config.toml
num_hidden_layers = 12
hidden_size = 192
num_attention_heads = 6
num_key_value_heads = 6
head_dim = 32
intermediate_size = 768
vocab_size = 607
hidden_act = "tanh_gelu"
norm = "layernorm"
norm_place = "pre"
norm_eps = 1e-05
positions = "rope"
rope_theta = 10000.0
rope_fraction = 0.5
qk_norm = false
attn_scale = 0.177
bias = "none"
tie_word_embeddings = false
parallel_block = true
init = "trunc"
init_std_qkv = 0.0306
init_std_o = 0.00624
init_std_up = 0.0306
init_std_down = 0.00312
init_out_by_depth = true
optimizer = "muon_variant"
learning_rate = 0.00312
lr_mult_qkv = 0.7
lr_mult_down = 1.5
beta1 = 0.9
lr_head = 0.00948
max_grad_norm = 2.0
warmup_steps = 200
schedule = "wsd"
decay_fraction = 0.56
decay_shape = "linear"
final_lr_fraction = 0.0
batch_tokens = 65536
max_seq_len = 512
doc_mask = true
z_loss = 0.0001
train_tokens = 369800000
max_steps = 5643
dataset = "wikipedia_en"
Each number is 128 + 24 x the weight over its row's rms, rounded and kept within 0 to 255. Layers, rows and columns count from 0. The size above them is the row's rms in percent of the matrix's.

# layer 5 MLP up, 768x192, rms 0.0634, rows 156-172, columns 0-95
size [ 96 107  91 102 107  95  98  94  98  99  98  94 100  98  93 103 107]
[[157 137 176 182 158 151  82 128 149 105 140 114 107  80 140 156 119 131 143 131 160 146 113 108 140 144 144  91 132 123 117 120 157  93 132 173  80 129 164 137 164  98  97 139 144 101 143 130 151 128 107 136 158 176 138 172 119 125 107 152 116 155 154 107 113 179 109 131 107 112 132  90 108 131 131 114 146 106 139 109 176 152  83 112 139 106 134 108 125 152 148 117 156 132 143 131]
 [107 148 126 102 142 173 106 140 155 174 112 117  91 189 134 153 119 137 134  97  84 135 126 127 164 107 162 127 106  86 116 114 143  93 166 125 131 121 102 120 156 102 139  84 111 127 169 148 178 122 122 120 137 123  96 109 113 129 130 147 127 117 130 141 177 111 112 149 117 105 122  90 123 134 145 177 154 113 129 124 137 137 140 134 103  99 108 129 146 131 148 118 121 130 149 147]
 [118 135  97 129 134 156 148 157 159 100 125 160  97 108  97 118 128 135 133 167 150 138 120 144  91 148 119  93 132 104 138 149  90 125  92 136 123 134 117 103 162 150 173 113  97 107 174  90 112 157 150 142 139 129 116  67 134  96 143 102 143 110 147 150 144 115 138 157 114 126 124 123 108 131 115 106 119 169 117 126 137 134 122 153 130 115 107 127 107 158 130 145  81 108 116 141]
 [142 127 137  92 165 123 144 146 112  88  72 124 130 124 132 112 140 138 120 125 139 121 113  96  96  85 153 114 126 128 118 145 153  99 102 114 117 124 106 130 150 121 119  97  65 144  99 153 124 139  90 115 126 116 122 112 108  59 144 176  86 178 157 101 117 125 166 148 129 127 158 115 110 102 158 128 160 173 143 102 112 155 129 112  72 118 109 106 153 132 106 130 107 105 121 135]
 [ 79  82 148 163 185 118 123 141  90 155 165 125  89 165 108 119 144 143 148 115  96 143 114  98 126 106 156 107 135 130 123  98 121 133 119 154 116 126 125 140 109 105 142 117 159 141  92 127 181 165  94 120 150 117 138 140 125 123 164 144 112 133 101 104 163 129 108 127 141 130 110 133 115 150 131 127  86 113 114 127 137 147  92 128 135 135 154  75 117 107 124 106 117 137 124 120]
 [104 153 134 107 112 188 147 157 156 105 139 108 153 148 153 122 124 138 131 135 157 119  84 115 169 142 132 120 134 103  83 108 207 123 105 123 130 139 142  95 146 118 122 115 136 131 108 106 132  86 153 156 158 166 124 135 156  92 123 139 130  81 142 148 103  95  94 148 122 132 141 114 108 118 128 127 138 158 179 161  99 127  89 140 110  97 137 129 111 136 132 135 144 126 150 138]
 [148 133 156 118 174 133 127 158  76 150 175 158 122 155 105 121 107 134 143 156 125 102 140 123 155  84 124 145 141 104 138 123  97  94 154 138  99 119 131 149  95 138 108 119 167 122 234 151 139 135  96 136 155 136 110 139 101 131  92 178 113 133  71 131 149 125 134 147 144 151 108 144 149 142 149 110 136 133 132 144 131 116 146 161 108  69 110  88 106 163 139 114 157 127 129 135]
 [106 130 135 158  82 131  94 113  90 152 128  95 153 160 139 138 173 112 127 124 131 150  93  92 202 145 134 113 121 133 113 139 129 125 155  60 112 151 120 142 109 193 109 102 116 102 102  96 154 107 150 109 157 124 143 119 161 129 130  93 108 133 132 163 113  96 114 170 127 161 155 144 140 151 133 131 130 125 158  86 144 135 125 157 101 116 116 157 123 133 130 149  89 121 136 157]
 [ 87 152 124  95 134 146 106 139 157 181 129 117 162 130 117 172  90  97 119 120 115 144 150 101 106 104 155 149  83 151 118 101 123  91 131 130 156 134 147 150 141  79 140 126 127 166 163 113 140 137 102 132 134 127  79 128 146 138 133 158 105 151 108  96  95  96 157 171 159 175 126 150 114  91 136 120 108 161  94 117 128 116 179 133 114 146 136 166 151 129 118 159 128 102 100  85]
 [142 120 135 163  93 169 109 124 110 102 103 125 141 131 136 137 150 117 109 137  96  78 115 128 145 164  82 123 109 129 123 153  78 119 164 148 103  75 114 116 143 150 151 126 155 107 126 109 182 123 171 181 106 117 152 155 135 141 138 106 120 153 174 144  91  97 132 137 102  70 137 103 156 112 149 133  98 184 116 139 111 175 132  92 100  95 108 145 120 164 125 130  87 164 150 142]
 [140 109 104 125 125 175 131  92 124 115 166 152 137 149 139 101 101 134 129 148 100 148  83  86 116 113 104 114 109 165 108  91 103 110 137 111 148 107 103 112 179 137 121 170 106 105  95 139 137 133  99 164 134 127 122 172 163 140 127 105 107 140 131 132 111 143 119 115 139 132 121 160 150  97 127 118 150 101 143 161  78 109 145 120 162 133 146  75 115 119 113 104 125 146 137 118]
 [101 154 136  84 143 140  83 114 178 126 177 136  90 127 153 110 125 184 159 117  88 127 148 127 142 115 148 125 122 107  96 138 115 108 116 119  88 151 129 100 115 160 152 134 184 142 119 110  99 125 116  98 157 130 145 125 110 127 129 218  97  86  81 119 129 121  77 123 151 106 152 136 161 112 135  61 137 134 129 133 149 158 110 113 163 129  98 119 127 125 136 177 138 113 140 162]
 [148 142 171  93 143 176 136 117  72 102 122 118 139 134 130 110  96  94 145 164 144 113 170 166 118 134 128 126 167 181  99 109 126 111 140 131 139 116 141 125 126 102 179 130  88  89 105 106 131 123 103 128 127 113 124 127 165 139 110 177  87 113 139 121 134 105 166 126  78 156 173 136 117 138 148 152 115 110 156 102 123 133 146 112 158 173 133 123 132 111 146 149 110 127 131 135]
 [135 156 164  96  64 128 115 160 146  98 158 139 161 137 134 138 117 165 169 136 118 115  93 139 119 128 122 129 116  99 116 170 115  77 118 113 142 159 124 136 147 116 128 100 135 107  91 170 109 138 116 157 122 158 136 117 144 148 106 168 165  83 120 145 110 102  95 130 109 121 166 137 178 113 137 118 134  83 105 102 141 138 116  98 109  97 139 133 106 179 168  82 133 108 156 121]
 [117 140 168 182 139 162 136 126 164  78 123 131 124 131 128 118 122 131 143 143 117 129 125 136 192 138 135 120 174 124  87 138 176 108 125 161 144 117 114 139 116 108 125 117  85 187  91 109 120  81 125 151 108 135 164 127 142 105 108 182 134 127 119 108 157 123 128 142 134 114 114 100 150 126 116  88 130 173  80 113 166 166 154 114 105 137 148 133 160 152  96 127 145 120 146 146]
 [115 162 111 166 154 111 152 126 127 142 113 154 114  81 126 141 128 155 100 126 115 115 118  86 135 106 129 181  85 139 143  89 130  99 133 146  64 145 104 146 136  93 145 137 120 158  88 123 124  97 144  94 131 103 112 132 142 124 112 127 133 177 100 145 131 113 127 177 174 108 137 148 125 146 133 122 108 103 151 105 170 131 142 177 112 118 151 124 133 120 115 111 164 118 138 153]
 [112 102 102 173 148 143 186 134 123 147 121 143  74 119 133 160 104 148 139 115 112 146 134 117 154  89 120 126 119 141 160 126 103 157 148 124 133 110 130 158 150 149  79 154 129 111 129  93 126 155 138 150 110 133 141 134 154 163 160 145 134  83 138 131 153 132 134 155 135 144 152 139 101 172 159 120 119 127 144 109 121 128 104 117 160 143 120 115 155 152 118 147 106  89  99 155]]
# layer 5 MLP down (transposed), 768x192, rms 0.0931, rows 156-171, columns 0-95
size [102 103  80  87 109  94 100  88 100  92 100  99  95 101 101 114]
[[113 127 107  99  95 130 144 149  97 163 142 130 145 151  97 115 123 124 129 146 123  96 137 157 163  97 140 138 112 145 133 159 121 134 114  83 135 135 121  99  99 133 136 134 114 160 156 151 145 158 137 137  85 106 108  98 117 113 127  95 128 125 129 133 152  57 146 120 138 144 126 179 171  90 132 136  89 116 113 141  86  89 165 124  90 141 107 135 100 128 109 126 112 142 113 146]
 [115 177 133 151 124 138 154 120  90 128 120 100 128 105 110 141 151  79 101  87 125 131 113 169 132 158 117 149  95 137 109 139 124 171 152 133 172 133  76 109 128 126 130 130  89 127  88 183 164 139 127 123 166 123 125 138  92  70 149 109 121 110  85 147 112 130 112 141 126  78 104 104 132 142 122 155  86 126 106 105  98 150 135 138 129 128 101 133 162 103 159 120 136 104 135 102]
 [ 73 125 133 116 105 105  92 120 163 115 174 164 135 118 140  75 130 146 110 122 139 104 132  99 166 121 145 149 128 176 130 168 121 160 165 129 112 164 113 141 108 119 116 116 143 137 101 125 141  81  57 119 145 141 158 172 130 134  95 163 170 127 141  87 132 173 151 127 134 110 137 126 114 130 143 131 103 127 154 118 129  92 127 137 120 122 104 105 180 106 137  91  97 109 108 121]
 [149 135 168 126  94 153 133 125 140 151 167  97 113  97 135 131 160 137 123 109  92 104 127 105 163 120 103 152 136 121 118 136 120  99 136 147 111 130 155 105 101 152 136 125 142 146 150 107 146 152 199 134  90 166 109 107  87 173 112 109 153 130  91 149 141 116 125 118 121 135 133 142 157 144 111 154 130 128 134 177 131 102 128 178 181 137 128  91 140 150 138 134 130 110 111 125]
 [117 169 175 101 149 171  74 147 136 135 130 104 106 106 119 108 103 138 109  99 121 142 139 123 131 108 102 140 127 132 174 123 108  85 118 156 127 143  94 154 144 112 132 124  65 102 150 109 148  93 148 117 131 149 113 136 104 141 150 131 102 128 114  72 144  86 133 121 141 120 139 101 131 135  90 151 157  80 124 149 128 157 108 158  93 138 142 143 116 112  97 135 144 190 149 113]
 [133 186  90 118 144  89 108 122 123  86 135 119 155 145 120 161 136 139 159 135  91 141 143 120 124 140 183 140 135 148 128 137 115 123 137 140 130 138 169  95 128 105 165 107 126 165  93 127 126 109 162  65  78 179 107 170 118 191  76 167 132 126 138  92  92 157 110 158 142 116 105 158 133 142 103  82 124 112 113 135 162 152 100 139 121 126  80 128 131 160 126 139 130 132 131 102]
 [121 121 151 117 135 143 112 110 160 126 126 122  81 170  91 111 125 110 122 115 159 133  77 153 144 145 119 159 116 113 132 119 117 127 125 104 124 117 154 132 126 119 152  77  81 118 121 116 168 135 128 140 118 141 152 198 164 163 153 167 121  94 174 132  97 128 148 120 138  68 121 117 137 149 146 132 156  94 114 101 176  91 105 156 130 153 158 113 127 133 128 149  82 125 129 141]
 [142 152 152 119 131  96 141  86 112 140  94 141 119 113 104  92  83 135 108 125 109 139 136 105 111 123 138 125 138 124 174 116 124 170 150 168 101 144 107 156 126 123 115 128 134 155 123 172 139 142 146 117 147  90 108 142  92 163 120 154 156 138 127 145 176 172 149 103 120 142  99  94 108 141 106 165 131 142 102 111 125  91 127 127 144 141 123  57  98  99 128 114 136 105 170 145]
 [134 139 129 119 179 109 146 135 105 121 120 108 170  95  96 162 154 109 138 115 136  89 152 129  96 126 106 122 115 154 117 135 106 129 109 168 153 153 153 146 139  99 165 109 134 103 120 170 137 132 127  84 148 134 143 134  90 143  74 130 131  99 142 131 162 145 169 161 144 122 120 115 105 152 132 138  97 157 138 141 158 139 101 106 111 139 143 124 123  97 141 129 131 116 155 148]
 [124 128 159 111 129 138 146 126 107 161 182 128 130 100 111 123 138 115 140  99 144 172 149 142 135  78 178 183  84 137 148 117 144 111  87 135 136 149 118 131  90 184 168 137 157 164 140 149 141 118 108 112 173 149 121 157 117 121 125 139 125 107 115 118 154 125 145 123 127 142 160 108 110  84 143 117  67 141 121 105  98 102 111 153 108 113 141 109 135 136 119 105 140 128 114 120]
 [162 137 170 105 152  86 169 132 167 141 117 134 102 129 119 120 139 137 144 156 146 154 134  94 127 161 117 164 146 150 134 146 115 129 113 117 128 102 105 104 122 194 138 126 126 115 119 117 100 133 144 158 141 122 142 138 104 135 147 105 164  94 133 127 171 142 120 143 103  94 133 117  98 142 154  96 158 153  90 110 116 132 122 146 142 127 104 117 120  92  91 123 140 141 147 119]
 [113 130 131 132 131 150 103 131 139 100 179 121 123 115 145 142 135 148 145 138 161 133 159 148 120 149 148 117 154 137 139 182  86 144 110 102 172 139 130 130 121 128 154 139  73 142 168 128 145 128 170  94 126 111 119 148  97 112  81 127 106 136 148 110 137 140 145 161 133  74 118 140 116 118 103 178 103 119 138 151 136  99 155 149 115 152 139 149 123 157 119 154 140 135 146 105]
 [143  95 112 115 138 113 162 120 144 113 125 132 115  87 143 121 196 132 125 112 161 134 117 124 136 111  97 120 125 130 132 149 125 151 115  78 125 143 145 157 115 136 141 173 107 169 102  94 126 104 151  94 106 145  83  99 134 107 147  95 118 128 143 139  87 144 125 130 168 124 118 141 155  76 145 136 129 108 118 125 152  96 174 171 166 179 143  97 120 119 117 142 155 120 123 151]
 [102 110  86  84 125 138  75 141 130  94 139 145  97 122 143 101 130 135 135 135 140 166 155 101 108 135 148 111 165 135 145 145 163 156 158 135 120 113 150 157 143  99 135  93 109  86 123 157 138 110  58 144  98 116 104 132 151 138 123 133 135 111 152  99 126 114 142  99 157  87 133 136 139 196 135 123 114 166 153 155 121 141 153 111 134  99 150 142 101 107 128 133 120 117 111 112]
 [ 76 121 175 140 114 180 129 129 101 147 140 156 112 134 109 137 173 150 164 117 143  88 128 159 176 142 140  85 115 112 134 123  87 143 137 136 144 115 138 154 131 106 144 109 153 104 147 138 159  77 169  95 141  97 138 113 171  87 134 122 115 123 158  93 118 122 174 174 125  88 134 131 146 129 131 116 133 141 100 119 103 144  76 141 132 139 133  95 111  85 151 123 145  78 146 119]
 [121 140 154 189 148 147 116 136 115 119 131 103 154 143 115 135 105 114 133 125 134 101 133 135 135 179 124 111 129  98 143 140 170 154 107  66 137  90 148 123 139 115 113 117 123 109 121 142 145  92 128 119 113 130 145 176 105 112 137 118 143 120 107 113 131 113 104 122 108 132 135 171 138 137 145 138 139 139 155 112 152 104 185 117 131 126 157 141  74 121  88 172 128 118 115  78]]